Each number is 128 + 24 x the weight over its row's rms, rounded and kept within 0 to 255. Layers, rows and columns count from 0. The size above them is the row's rms in percent of the matrix's.

# layer 2 attention query, 256x224, rms 0.124, rows 57-63, columns 56-111
size [104  92 101  95  99 110  99]
[[106  95 142 127 112 170 128 122 132 139 120 119 134 111 165 167 113  96 125 139 121 133 140 155 157 134  92 103 115 152 174 153  80 157 146 154 110 110 108 120 169 105 145 175 159 118 158 146 144  78 127 157 139 122 128 134]
 [139 128 134 146  99 138 129 167 113 137  86 130 149 158 102 130 101  96 146 116 142 191 108 130 107 152 107 120 122 149  94 160 164 147 158 102 136 103 155 138 176 127 168 134 115 135 135 178 142 151 138  96 107 112 118 158]
 [137 142 119 153 126  63 139 147 135 169 142 136 147 179 136  79  98 159 166 185 105 167 132 129 161 149 140 130 164 141 130 129 123 113 134 131 120 109  88 141 123 101 138  96  86 126 133 157 129 133 144 127 126 143 162  98]
 [133 146  99 114 157 112 117 108 149 138 110 103 122 140 112 115 121 123 117 137 133 145 139 148  82  77  69  87  65  95 149 104 136 149 124 115 103 107 125 120 137 132 133 146 104 107 141 139 125 135 113 116 101 126 137 100]
 [130 104 138 121 149 155 172 105 116 121 106 150 162  99 109  86 127 100  74 138 162 105 152 109 155 168  91 159 123 144 124  97 120 112 119 147  93  98  89 129 146 103 120 167 135 136 117 121  96 121 134 137 139  84 149 147]
 [174 132  95 120  99 143 120 113 127  85 114 133 133 138 125 169  97 106 126 155 114 123 137 173  97 108  88 131  90 122  91 151 139 108 104 135 152 150 145 123 170 131 137 114 126 153 164 116 122 167 145 144 139 147 140 130]
 [115 103 151 132  95 122 148 145 104 115 134 141  86 122 165 148 111 131 135 155 159 131 109 107 178  86 121 153 120  96 121 168 160 167 115 152 136 133 136 132 123 163 164 117 123 137 104  97 115 121 102  88 124 185 116 125]]
# layer 2 attention key, 256x224, rms 0.12, rows 57-63, columns 56-111
size [101  86 108  98 106 117 104]
[[128 132 143 145 140 110  81 104 120 150 149 144 118  99 132  93 162 137 118 120 137 163 107 116 139 133 136 125 132 156 124  81 130 102 130 146 128 125 126  91  84 162  87 120  98 107 113 148 147 140 119  97 107 119 123 162]
 [113 118 134  97 161 147 128 166 130 106 113 100 120 133 143 119  78 146 125 152 155  92 148 107 113 107 118 134 118 127 162 106 110 134 124 110 129 111 130 150 151 144 114  91 111 126  97 130 132 158  91  86 125 181 128 160]
 [134 113 144 124 124 139 124 125 142 107 171 113  97 112 125 101  92 146  91 127 175 101  73 147 161 131 117 158 137  88 101 138 126 144 114 113 143 139 125 168 136 146 162 120 144 129 139 124 134 129 160 129 117 107 137 129]
 [137 116 156 152 140 109 115 157 106 136 116 123 131  97 111 134 125 120 133 124 127 139 151 135  92 106 129 146 128 151 184 158 165 140 117  68  85 141 119 170 166 115 127 141 143 147  88 115 138 135 176 155 194 129 128 123]
 [124 167 119 153 141 200 123  80 156 133 118 117 102 162 132 140 127 139 128 151 107 106 138 119 103  88 122 150 149 110 113 128 136 145 118 150  76 159 117 138 106 172 148 137 162 135 180 137 126 121  56 108 115 165 122 129]
 [173 136 168 139 118 136 114 128 107 118 127 138 129  83 167 159 145 128 120 120 145  92 167 140 131 138 167 137 134 147 149 128 130 128 156 158 158 142  96 162 100 120 140  83  81  91 112 109 117 138 117 113 157 138 108 124]
 [155 146 108 140 106 110 107 190 100  92 103  87 178  96 104 105 136 123 106 145 113 132 137 135 108 129 140 159 101 138  91 115 102  98  82 145 139 130 126  98 110 140 104  93 143 121  92 107 128 120 130 130 123 116 145 108]]
# layer 2 attention value, 256x224, rms 0.122, rows 0-52, columns 56-111
size [102 100 102  97  93 104  96  97  93  99  97 102  99 109  95  93  98  97 101  94  96  94  94  99 106 106 108 102 103  97 104 100 100  95  93  92 101  95  96  93 102  98 104 103 107  95  92 102 102  91  93 103  99]
[[113 127 106 107 100 164 137 119 139 141 115 151 182 100 118 126 110 134 126 123 147 143  90 124 157 114 123  87 130 171 136 140 116  99 154 156 141 134  74 146 117 133 169  77 111 111 135 103 115 112 151  97 116 102 115 122]
 [143 128 140 107 160 104 103 143 105 141 112 125 139 101 173 106 133  79  95 150 135 103 116 108 133 132 126 132 115 151 133 118 138  75 150 170 139 152 127 152 161 118 150 140 133 200  97 127 126 110 147 146 148 114  97 109]
 [ 95 156 122 172 133 129 140 120 129 151 109 129 131 137 166  99 147 147 162 112 106 118 171 126 125 113 125 133  88 172 136 127 130 146 161 119 126 151 109 117 164 132 133 164  91 163 151 137 126 131 120 148 160 121  96 135]
 [182 147 133 150 132 130 182 134 128  99 102 159  96 127 130  94 141 133 123 151 148 107 104 143 167 133 116 142 132 111 121 105 143 174  95 113 145 145 104 118 127 131  96 119 136 129 110 153 116 155 111 113 131 136  81 132]
 [101 137 139  82 182 127 131 141 132 181 131 125 145 117 137  79 139 143 137 115 113 110  97 152  86 101 153 144 115 149 185 131 111 136 139  96 155 156 156 100 159 107 112 149 134 132 115 163  88 185 173 121 131  81  88 147]
 [155 118 120 100 121 110 107 105 110 134 110 132 157 130 101  95 151 130  92 135 121 113 179 115 141 125 117 101 138 139 172 100 127  87 125 127 137 136 141  90 118 114 137 148 103 128 141 117 159 124 125 144  84 122 180 154]
 [142 124 109 110  75 146 129 124 149 152 129 152  94 151 151 103 115 127 160  92 138 114  93 136  50 120 177 144 136 197 149 111 131 175 117 120 108 161 125 126 128 111  84 131 114 122 169 129 153 165 152  92 122 141 128 158]
 [122  93 120 124 140 135 101 145 148 117 117 151  73  94  97  98 167 116 169 164 102 106 157  65 153 111  80 112 129  90 126 103 119 140 146 135 132 163 133  91 120 130 150 108 134 142 122  89 103 139 144 111  93 122 100 126]
 [140 155 117 117 153 122 101 111 153 152 105 110 128  99  82 146 145  97  93  97 101 108 140 153 144 113 173 132 154  98 115 100 177 153 162 110 110 198 154 112 111 160 106 166 149 132 109  86 132  71  96 123 142 121 136  95]
 [ 94 118 137 143 111 181 119 136  69 116 131 166 117 127 116 118 183 136 102 126  96 130 164 131 124 102 117  94  97 119 124 102 122 132 152 109 115 105 115  98  60  89 134 120 137  90 117 123 119 119 132  98 132 147  88 151]
 [136  89 125 138 142 108 152 137  93 152 146 104 182 136 128 126 108 136 145 115 152 141 144 122 122 158 152 112 122  95 142 130 128  94 132 169 157 139 136 146  98 139 143 132 139 139 121 187 133  89  94 123 155 127 122 146]
 [110 104 135 132 151 152 109 101 107 107 177  90 156 137  99 117  89  96 150 164 118 126 136 119 129 157  58 152 129 180 142 146 138 117  79  89 108 142 102 128 118 112 134 108  73 126 120 121 142 112 133 144 109 131 115 154]
 [126 120  97 118 147 163 148  80  92 184 149 114 116 108 118 106 168 142 153 105 149 164 131 112 133 157  88 119 143 123 100 124 143 144 126 122 116 105 133 145 175  97 125 126 127 134 123 146 124 145 141 163 146 123 153 165]
 [ 83 122 108 106 161 134 144 112 111 146 124 122 120  97 116 122 115 115  96 118 123 123 130 140 166  99 160 143 127 158 145  86 114 149 146 134 131 115 145 102  84  87  92 128 106  86 133 137 135 136 111 126 118  83 116 158]
 [146 108 118 124  98 139 153 129  96 129 109 123 164 117  91 116 150 119 129 108 144 138 175 100 158 182 139 137 146 113 122  92 128 112 101 181  76 132 135 171 141 124 126 154 135 110 152  99 124 122 122 123 117 118  94 122]
 [142 135  98 165 103 162 140 138 118 113 112 110 126 117  97 123  77  90 144 113  72 132 178 124 148 138 154  74 124 149 127 166 134 124 110 140 128 112 149 127 154 124  82 105 133 178  82 112 107 137 135 133  98 108 130 132]
 [115 197 174 139 121 115 153 125 114 112 111  91 151 133 145 126 134 118 103 127 112 115 131 111 123 124 137 100 142 136 162 125 117 160  96 116 138 114 132 115 139 150 107 110 122 138  92 118 118  86 118 136 117 113 133 119]
 [ 88 156 146 143  98 156 121 121 144 111 133  94 141  78 175 117 136  86 107 121  98 114 158 153 135  82 153 107 148 122  90 136 132 179  92 144  74 141 152 165 136 115 120 110 168 119 131  80 140 141 135 128 138 117 145 137]
 [194 147 124  87 135 193 147 138 141 134 105 149 132 131 152 110 125 129 123 175 134 148 150 153 127 113 114 150 130 114 165 144 155 112 107 176  84 126 153 100 103 128 110 120 145 134 138 118 117 138 101 171 120  99  71 110]
 [131  52 155 107 143 116 151 135 146 104 176 120 165 136 134 115 128 173  91  68 101 155 144 155 147 142  94 120 139 113  93 144 145 164  89 117 106 149 161 115 152 132 131 109 126 150  96 117 128 150 145 142 152 174 109 120]
 [105 145  98 164 124  90 203 144 131 133 138 108 126 138 134 104 126 122 153 164 134 121 124 107 115 148  98 171 178 100 190 124 126 134  93 138 136  96 131 172 128 157 139 138 120 141 130 118 131 148  56 143 135 141 114 137]
 [ 71 132 134  99 150 146  88  97 136 105 160 129 110 131 147 143 123 118 143 122 137 114 110 115 144 119 108 129 126 159 112 153 122  96 128 148 132 156 128 101 106 118 133 120 142 115 157 119 106 159  85 108 136  88  71 148]
 [187 130 116 119 122 106 132 121 133 143 151 155 112 114 123 138 158 114 112 141 128 134 126  96 143 130 126  95 123 169 121 166 126 120 159 136 151 144 140 138 113 120 122 135 164 150 133 114  82  75 163 147 121  73 131  97]
 [131 126 129 129 138 160 114 155 147 119 135 124 137 144  96 125 106 129 131 110 132 123 120 127 131  87 122 100 140 104 135 144 126 119 111 111 114  97 133 112 125 146 110 119 138 149 133 131 153 125 129 120 137 128 115 116]
 [137 117  93 124 109 113  95 116 116 108 113 114 147 127  98 158 127 104 124 117 145 127 128 101 110 135 121 165 147 172 131 157  83 161  83 146 129 113 105 157 101 130 137 100 163 171 107 144 127 113 149 151 105 144 133 108]
 [126 170 120 138 135 119 119 142  96 102 117 125 134 151 111 137 113 138 167 167  67 124 144 131 132 175  85 140 125 100 117  55 150 129 167 142 132 118 132 152 158 140 102 141  98 151 128 127 115 160 124 111 151 114 118 102]
 [142 116  80 156 113  92 129 113 121 128 156 145 124  94 116 152 127 151 139 150 143 132 174 123 125 113 126 104 150 149 122 139 131 166 144 149  93 128 130  92 138 140 165  73 138 105 102 131 159 135 102 138 145 142 159 115]
 [124 125 151 203 177 122 135 112 133 164 109 135 145 141 114 169 152  91 115 137 120 133  91 108 159 147  91 115 153 126 113 140 119 134 136 137 136 111 117 159 183 138 161  96 111 144 107 127 135 111 113 148 119 152 124 120]
 [147 138  94 143 130  91 106 111 164 120 110 105 122 116 142 135 159 138 128 148 127 127 177 122 143 100 101 149 136 145 132 145 132  93 122 107 100 155 139 124 142 126 177 133 136 140 132 143 134 175 116 165  75 151 132 144]
 [136 202 123 125 127 139 128 119 114 115 111  76 101 135  96 143 101 128 128 178 134  97  86 105 115 142 168 117 126  91 148  99  79 145  97 142 129 116  91 151 114 125 142 144 147 156 133 129 116 162  95  86 122 101 106 137]
 [149 171 124 162 128  98  93 140 140  89 147 105 174 113 101 153 154 123 148 106 104 114  98 106 131 107 151 148 117 126 129  87 124 160 150 128 104 130 109 142  83 137 137 104 108 124 116 137 144 114 120 143 142  91 159  91]
 [145 125 125  65 112  79 116 109 150 175 153  95 131 151 147 150 121 159 140 115 171 111 136 110 124 115 166 143 109 169 151 181 150 127 103 130 142 145 136  89 146 100 125 141 164 156 142 166 173  94 144 127  87 100 183 134]
 [ 91 148 128 108 172 135 143 164 144 101 153 139 130 112 151 110 178 112 120 125 135 148 149 112 123  97  88 155 167  90 108  96 160 119 158 160 157 133  55  84 112 144 111 116 129 114 148 114 138 105 107 142 170  92  85 159]
 [ 79 194  94 127 112 109 135 137 152 134 134 150 127 110 138 130 145 131 140 165 135 147  85 125 144 126 129 133 162 126 119 181 163 133 160 148 150 106 147 154 119 120 115 102 134 113 166 126 108 131 153 100 106 143 137 126]
 [132 133  93 160 175 160 121  84 161 129 107 136 138 168 178 149 144  79  99  85 144 140 149 116 111 133 122 119 130 158 124 132 123 113 139 179 109 127  90 149 173 121 121 112 150 132  97 102 149 119 151 148 110 106 159 149]
 [129 119 105 116 134 169 115 117 138 148  89 167 137 153 143 165 149  94 155 139 128 133 190 166 158 161 120 157  90 116 157 168 129 122 160 111 121 120 107  79 135 155 151 141 157 106 128 113  79 121 108 142 116 117  94  95]
 [125 123 150 120 123 128 132 133 154  85 135 126 132 125 125 156 139 138 114  95 116 116  89 179 151  80  95 131 133 136 111 150 121 165 184 165 149 125 127  74 122 114 137 124  89 127 129 149 166 148 112  81 153 141  94 143]
 [139 147 117 120 123 110 138 123 127 160 164 179  84 134 120 150 141 145 194 140  95  95 143 145 132  98 122 135  94 160 103 144 148 146 135 122 138 147 120  89 151  94 131 123 135 153 142 107 138 147 139 130 142 151 118 137]
 [163 147 120 132 114 135 108 179 139 150 127  98 104 143 140 153 129  84 122 139 121 129 132 137 112 136  73 136 116 165 113 170 166 126 143 126 106 132 118 142 123 109 106 148 153 133 160 134 147 144 114 108 165  84 135 121]
 [130  88 134 149 156 137 104 126 166 116 139 118 163 114 152 138 153 128 117 102 123 130 103 163 127  97 126 126 129 140 137 132 123 112 117 109 162 162 153 132 144 157 144 103 119 110 138 110 112 109  84 149 151 107 122 111]
 [138 156 110 112 162 157 121 128 142 144  99  82 142 117 130 101 114 161 147 137 105 125 154 142 128 117  97 118 107 130 120 101 151 162 113 132 130 126 103 139 179 123 179 136 126 153 111  87 142 109 137 157 111 162 132 167]
 [163 106 110 132 123 120 146 103 125 105 142 136 106 119 141 135 104 131 142 121 137 149 134 106 145 144 117 106 156  91 121 163 113 164 161 118 111 128 154  78 159 139 145 107 141 188  79 159 139  46 117 147 108 143 130 152]
 [176 151 130 126 127 105 111 113 143 151 144 118 112 131 108 136 109 112 112 125 142 163 117 113 142 123 126 133  98  92 139 102 137 160 144 157 115 144 121 138 135 137 141  85 115 147 122 138 127 105 143 154 111 140 128 155]
 [158 127 137  93  99 108  98 138 136  85 112 172 161 159 128 115 145 135 129 114 116 141 153 128 116  96 147 131 160 137 123 138 159 109 140 139 125 147 115 112 114 124 173 106 136 124  75 130 154 150  98 103 115 184 121 100]
 [146 111  95 139 129 134  78 157 110 128  94 115  98 124  59 140 101 176 119  95 144 112 139 158 136 151 104  92 116 159 156 119 185 113 131  81 106 123 156  97 105 100 119 117 171 146 125 132 117 118 146 126 105 164 134 122]
 [146 128 145 162 126 159 156 151 118 109 104 170 106 121 102 126  89  88 107 124 113  95 102 125 125 141 112 132 117 137  95 149 118 101 111 134 120 164 170 105 134 167 111  98 126 129 116 153 156 144 141 128 109 135 144 153]
 [121 129 187 138 120 114 159 133 140 156 129 133 116 130 171 111 117 129  99 159 100 130 172 127 180  96 114 135 102 118 128 121 122 127 143  82 141 145 102 109 138 123 110 132 115 144 140 118 141  97  70 122 109 100  91 110]
 [146 121 111 132  84 104 120 110 118 135 144 167  89 135 135 150 145 126  99 143 125 113 146 118 121  95 169 124 126 133 150 119  88 142 121 129 141  91 144 128 130 172 118 147  78 117  88 164 105 105 118 154 152 122 139 169]
 [127 130 122 139 138 158 125 117 161 106 115 105  97 162 131 135 135 116 160 134 121 117 147 124 172 115 145 118  87 121 150 158 168 161 120 131 130 144 118 144 127 192 138 136 132 106 135 121  86 109 176 165 112 125 136 152]
 [117 157 106 117 156  76 133 176 154 125 145 166 147 108 143 161  79 138 131 124 121 113  85 144 108 113 144 145 171 128 124 169 131 140 191  89 107 150 134 105 110 117 123 126 146 108 166 120 149 151 116 112 135 104 139  90]
 [122  95 148 122 147 130 153 137 141 138 174 134 155 162 141 139  93 106 150  76 128 124 155 179 102 158 119 141 180  92 158 114 118 127  68 128  95 133 134 122 126 130 142 110 118 169 131  83 133 138 126 146 125 126 106 132]
 [ 94 136 146 146 130 132 118 159 130 110 126  82 123 141 133 155 102 123 115 144 158 154 118 171 162  95  94 137 106 104 127 136  77 108 123 119 124 106 143 128 123 114 137 120 158 110 142 101 133 129 110 136 128 130 138 114]
 [126 113  94 128 121 145 125 140 107  80 115 158 186 179 147 127  96 109  87 144 114 146 165 172  92 104 122  86 148 108 153 123 136 102 173 143 139 123 134 147 126 131 144 148  67 110 134 157 130 145 132 144 168 143 136 129]]
# layer 2 attention output (transposed), 256x224, rms 0.112, rows 0-52, columns 56-111
size [104 103 103  98  96 102 101  95  93  96 100  99  99 108  96  92 100 101 107  96  98  92  99  95 114 107 111 100 106 103 106  91 105  98  92  94 112  99  97  91 105 106 110 100 107  97  87 105 101  89  97 104 105]
[[119 130 113 132 153 104 103 152 139  87 159  85 118 149 122 146 129 159 145  88 125 112 143 144 126 152 107 162 136  99 152 110 133 140 162 137 124  97 155 110 133 156  89 187 149 144 106 131 164 147 130 166 126 145 145 114]
 [126 141  88 158  89 134 161 165 150  92 158 123 129 140 106 142 130 136 152 110  98 134 151 139 106  91 148 122 127 102 125 113 133 169  93  45 165 136 143 122 115 145  92 103 133  87 135  78 135 151 147 139 126 125 150 126]
 [182 110 131 111 140 125 137 128 113 149 132 149 120 108  98 133 143 139 116 159 177 124 100 116 139 139 124  94 190  94 115 130 133 127 111 133 119 135 144 140  96 170 130  85 138 110 128 111 135 113 129 111 138 134 164 122]
 [129 118  96 106 110 147 105 137 157 127 147 129 143 106 121 144 133 130 123 151 147 112 130 165 151 174 103 103 142 166 119 121 117  82 126 173  95  94 119 160 118 107 129 114 100 100 171 116 153 116 174 147 135  86 149 142]
 [130 115 107 165  59 119 189 111  93 107 105 141 123 153  90  95 111 137 137 115 138 144 132  81 138 115 134  98 134  84 100 114 152 142 147 106 137 118 149 168 110 177  96 102 165 124 140 100 172  85 103 137 106 135 166 118]
 [120 145  80 120 116 135 147 113 129 131 174 128  94 117 144 163 111 132 129 133 138 103  83 163  96 137 143 192 137 114 115 122 117 135 132  83 123 110 152 164 142 140 149 133 169 126 118 137 126 140 114  90 197 126  91 123]
 [120 152 104 162 187 132 140 105 127 119  83 120 107 151  91 157 140 140 127 184 113 168 151 132 188 118 136 118 134  96 104 118 132  66 149 174 109 125 119 164 127 109 118 111 171 127 117 133 144  71 120 152 117 141 136 126]
 [141 108 127 117 146 151 159 145 122 114 145 117 144 127 165 138 102 117  90 138 170 106  95 184 117 122 123 128 116 167 131 116 127 130  93 163  96  84 111 154 152 126 124 151 134 107 112 177 120  95 150 143 129 132 130 100]
 [ 88  94 118 143 100 120 172 153  96  99 117 167 110 166 162  58 130 106 191 190 140 121  90 123 103 122  86 124 105 168 138 132 112 116 100 100 131  64 116 152 125 115 138  83 110 143 165 174 133 164 124 126  98 126 126 129]
 [108 128 133 108 149 114 130 101 152 155 109  74 117 146 156 112 124 136 145 135 124 148  88 108 142 111 132 135 121 137 121 117 135 113 116 131  94 125 135 141 151 183 150 137 132 145 130 156 111 139 137 153 106  77 189 120]
 [145 153 139 137 146 134 146 172 162 117 134 113 113 142 127 114 141 135 121 102 103 140 132 153 137  62 120 156 102 147 145 118 111 154 105 110 111 124 142 128 130 127 138 154 151 157 118  75 126 112 131 143  94 141 148 152]
 [ 99 131  96 129  97  94 130 135 159 110 104 152 101 100 132 133 130 163 116  91 132 133 121 132 157 143 167 174 159  94 135 103 140 162 139 164  95 113 148 124 135 153 112 141 205 111 160 135 134 151 107 122 152 123 140 104]
 [107 134 122 163 101 105 142 166 111  88  79 152 151 144 119 113  69  76 112 135 150  86 113 124 144 122 165 176 130 142 153 108 126 122 116 140 121 139 138 113 122 160 114  83 166 140 122 130 124  86  99  96 121 131 117 126]
 [161 119 147 134 111 123  97 129 123 126 104 117 155 127 150 133 131 107 176 130 151 109 133 141  88 167  92 128 135 150  98 161 124 132 132 135 138 146 129 130 141 103 179 132 137 187 127 108 133  82 110 135 139 154 126 100]
 [128 157  97 167 131 131  48 121 158 167 143 117 139 137 172 174 134 110 112 141 144 120  86 172  95  93 108 153 129 152 130 130 138 124 122 119 169 125 122  97 140 109 144  96 113 145  96 132 128 117 109 142 149 148 114 132]
 [178  97 121  77 156 107 116 143 153 152 147 120 155 136 154 129 171 118  98 160 182 116  82 133 129 183  99 158 126 124 121 101 126 108 144 119 126 143  97 160 100 136 167 134 141 111 181 150 146 152 127 140 149 150 133 103]
 [126  88 132 110 137 140 128 153 125 138 154 183 128 129 107 107 143 164 169 119 146 131 110 119 150 136 120 164 114 148 141 135 157 107 127  91 130 153 154 136 132 158 152 136 121 111 166 150 115 183 118  75 129 154 128 145]
 [154 119 117 152 132 114 107 115 136 148  83 133 136 151  98 135 122 164 174 134 146 125  88 116 124 135 126 138  90 118 177 143 195 104 144 103 135 113 124  89 118 158 137 123  84 143 148 183 125 108 125 120 114 121 112 103]
 [ 70 142 144 145 136 117 139  72  99 115 168  77 120 155 141 126 112 144 150 129 129 117  74 128 113 178 114 161 106 142 123 113 157 166 151 139 156 139 140 126 140 159 124 130  77 105 151 139 141 148 152 114 106 153 187 130]
 [121 181 102 127  91 138 122 125 121 126 122 120 126 139 110 154 163 104 153 173 145  99 124 142 104 124 129 150 140 144 175  99 130 127 176 167 139 106 112 146 123 139 163 125 157 104 166 125 136 114 116 134 120  81 129 118]
 [155 128 141  92 111 181 107  99 118 134 127 152 107 140 105 156 145 131  96 120 147 136 144 149 132 129 192 130 114 140  87 136 145 147 144 129 120 190 125  74 147 116 133 141 137 103 129 136 118  97 190 121 126 108 126 141]
 [182 148 170 181 119  97 130 147  91 133  92 112  95 121 131 129 110 150 136 160 128 153 149 121 108 123 179 134 119 158 161 146 160 153 154 146 131  89 122 122 143 157 148 134 133 134 105 127 132 146 111 144  82 145 168 148]
 [ 57 106 115 116 116 136 154 141 133  82 122  88  93 143 112 138 113 130 117 118 134  97 156 126 129 107  73 116 114 107 114 124 151 163 114 100 125 127 115  93 154 128 129 123  97  97  95 177 169 148 102 123 145 147 106 110]
 [161 129 142 112 136 102 148 129 101 105 110 136  90 125 173 107 136 146 137 135 127 141 123 138 128 147 144 135 118 141 136 137 126 144 166 132 103  97 130 140 135 147 168 181 124 106 125 101  82 158 121 157  94 103 138 148]
 [133 143 111 107 175 113 122 108 161 119 140 132 119 133 141  97 146 154 100 160 127 128 138 163 127 113 134 121 120  77 138 121 159  84 183  95 141 149 151 148 157 170 131 159 127 114 119 124 141 136 145 146 148 134 132 129]
 [135 123 153 145 129 148  99 137 131 152 118  90 165 107 132  92 131  81  94 119 207 140 119  92 105 108 133  92 137 166 110 150 102 116  98 150 151 169 128 124  88 110 145 120 162 135 128 120 155 113 112 148  96 159 158 150]
 [147 154 175  67 126 137 134  94 158 124 103 123 152 165 156 155 149 127 131 121 113 130  80 163 119 137 146 155 127 121 127 143 131  85 143 118 144 124 161 164 142  83 133 171 129 160 133 129  74 102 144  97 131 148 106 134]
 [143 109 100  76 103 122 107 146 107 112 129 155 118 118 128  86 121 139 140 104 152 102 137 143 123 100 178 133 107 128 142 151 133 120 134 100  99 119 114 107  94 158 123 112 132  80 156 126  93 178 115 108 141 134 138 116]
 [111 160 174 123  84 139 163 107 143 146 143 121 131 149 115 136 113 134 120 102 107 112 123 134  87 137 106 122 130 111 121  93 110 144 122 118 188 127 150 133  67 100  98 129 121 132 127  99 158 115 142  95 168 133 126 109]
 [114  71 151 104 146 128 105 144 154 125 147 144  94 134 156  84 134 130 130 117 121 166 164 138  95 102 120 103 105 150 108 165 171 104 187 129 171 128 144 128 124 136 117 161 133 140 125 107 196 108 156 148  93 131 139  99]
 [ 81 102 128  85 139 126 130 143 152 141 104 147 121 111 144 111 140 121 125 154 162 143 137 135 146 130 107 105 151 122  98 140 103 139 136 108 136 105 162 164 155 114  96 124  85 158 119 111 125 101 120 118 134 163 109 135]
 [123 131 143 158 165 148 146 138  97 105 121 193 143 123 120  94 102 106 110 131  88 164 149 167 125 120 121 117 142  81 131  87 125  93 147 120 144 136 127 181 137 132 122  83 122 141 108 135 100 119 103 109 148 150 101 111]
 [142 159 140 147 112 116 119 123 108 132  82 111 153 144 140 146  72 123 130 131 191 104 109 145 144 164 122  82  96 142 152 142 135 123  87 118  99 131 145 142 121 122 133 129 133 144 117 121 115 153 140 136  97 142 150 114]
 [185  72 200 134 138 133  72 121 122 140 104 118 118 129 158 149 143 141 124  87 168 103 167 117 119 137 127 131 103 131 130 143 135  93 102 131  97 129 132 109 132 168 152 134 116 186 106 124 168 127 147 113 151 135 109 117]
 [154 124 102 121 102 109 124 159 111  97 146 161 138 121  90 118 100 109 137 149  94 110 108 139 159 135 150 119 102  94 114 131 127 128 133 100 146 136 143  88 123 105  86 133 138 110 109 142 116 176 113 131 173 140 100 113]
 [143 122 143 107 120  63 137 171 123 153 143 114 119 123 146 108 136 139  82  87 129 129  91 120 113 129  82 126 164 144  96  83 108 141 130 157 131 137 135 152 148 146 127 110 128 200 128 133 152 145 141 114 137 183 146 141]
 [131 128 160  70 173 113 151 110 107 154 120 114 110 165 117 141 128 129 131 184 148 131 149  95 123 134 152 126 164 124 143 122 135  85 122 120  83 122 115 202 138 173 151 146 137 136 161 131 101 115 165 150 108 130 156 109]
 [102 125 127 118 120 144 111 150 171 122  96  96 163  88 123 126 131 143  72 101 124 157 134 106 138  97 153 113 148 122 116  68 111 123  87  84 128 136 160 146 115 140 112 103  83 116 101 132  91 115  85 116 131 110 120 123]
 [106 160 125 130 106 118 182  99 117 141  88 112 156 135 114 102 107 139 119 140 108 141 130  84  97 124 132 105 107 117 119  65  87 150 119  77 148 134 159 155 157 154 136 143 130  95 107 139 106 106 113 144 116 161 162 135]
 [110 171 137 125  87 136 174 132  77 147 110 177 107 118 112 119  92 107 160 131 146 108 140  96 141 136 130 147 125 108 121 148 144 147 117 126  90  71 107 120 152 116  83 143 145 128 124 123 127 104 136 110 120 162 117 133]
 [123 131 174 142 102 105 133 137 147 103 145 174 116 126 116 114 128 110 128 129 128 147  84  93 157 136 185 140 139 105 155 151 126  69 107  73 112 130 156 153  76 143  95 113 136  98 127 188 118 147 105  78 130  94 115  94]
 [ 85 112 140  71 112 104 101 177 145 120 108 134 110 155 139 132 143 135 120 144 109 110 126 163 121 135 133 137 120 161 109 106 153 106 122 140 122 136 140 180 132  94 124 127 118  83 167 116  98 186 114 103 147 114 116 101]
 [100 108 151 140 155 134 117 121 123 134 152 123 102 153 143  83 136 150 139 166 105 123 115 116 132 131 146 118 141 125 101 159 138 103 136 126 155 118 137 141  86 141 128 135 152  95  82 107 161 148 136  89 116 104 144 118]
 [122 141 131 143 135 126 140 120 128 172 138  82  95 123 105 147 105 115 131 120 159 129 135 131 124 180 128 138 104 103 113 104  97 124 117 128 138 130 123 143 104 134  99 140  60 104 156 162 100 188 176 142 110  53 141 138]
 [106 121 149 121 161 121 122  87 138 147 152 146 169  98 193 101 160 119 124 138 100 151 155 137 153 107 137 165 145 101 111 112  96 108  89 165 139 130  94 170 130 143 124  84  76 107 162 142 137 139  95 113 149 121 138 129]
 [132 133 102  98 115 130 120 130 165 157 138  75 173 123 168  93 149 134 155 139 119 115 124 110 134 148 154 131 124 142 161 118 121 159 118 140 120  61  88 154 100 108 114 168 157 133 157 112 126 116 147 156  97 143 165 137]
 [163 116 114 137 118 116 146 110 111 147 122 120 139 101  96 154 161 141 139 123 115 123 113 110  91 136 108 138 127 172 104 129 114 131 126 145 133 112 156 113 108 133 165 140 108 108 118 107 115 141 128 154 123 173 162 150]
 [154 121 133 109 173 123 138 155 108 115 138 101 158 124 173 146 145 108 144 134 137 138 105 144 147 182 148 116 123 107 119 115 139 115 136 136 133 199 115 112 110  65 120 121 168 135 168  64 120 174 135 112  96 124 115 125]
 [156 107 125 132  93 125 119 159 125 169 105 156 145 100 156 141 132 152 131 130 118 130 144 120 115 135 109 116 114 128  88 143  98  66 145 129 139 138 134 109 131  79 123 106 154 141 115 158 187 138  83  71 135 176 110  98]
 [134 125 144 120  88 155  99 109  80 179 120 106 127 138  88  97 107 135 121 159 144 130 181  90 123 132 121  78 105 136 106 103 124 137 115 133 137  90 113 122 141 167 128 151  82 113  96 122 100 105 133 156 133 118 133 116]
 [147 165  83 139 123 100 114 155 133 147 121 112 108 128 127 141 154 143  99 146 146 133  84  73 167 101 145 174  84 160 104 139 145 139 141 114 146 112 125 143 137 148 106 118 104 108 135 160 129 172 130 119 130  99 133 161]
 [155 137 119  79 162  91 135 146 127 131 122 152 139 121 128 133 136 149 104  94  88  98 126 115 100 122  99 137 184 117 149 159 145 137 127 112 124 136 119 134 142 166 127 148 110 155 117 114 123 108 139 129 136 124 110 102]
 [132 151 156 122  99 117 164  85 149 198 142  72 108 122  97 147 131 108 130 104 122 128  94 116 149 162 155 133 144  90  98 111  83 105  93  94 153 154 114  91  97 114 113 129 155 128  90 116 122 129 122 123  90 115 117 157]]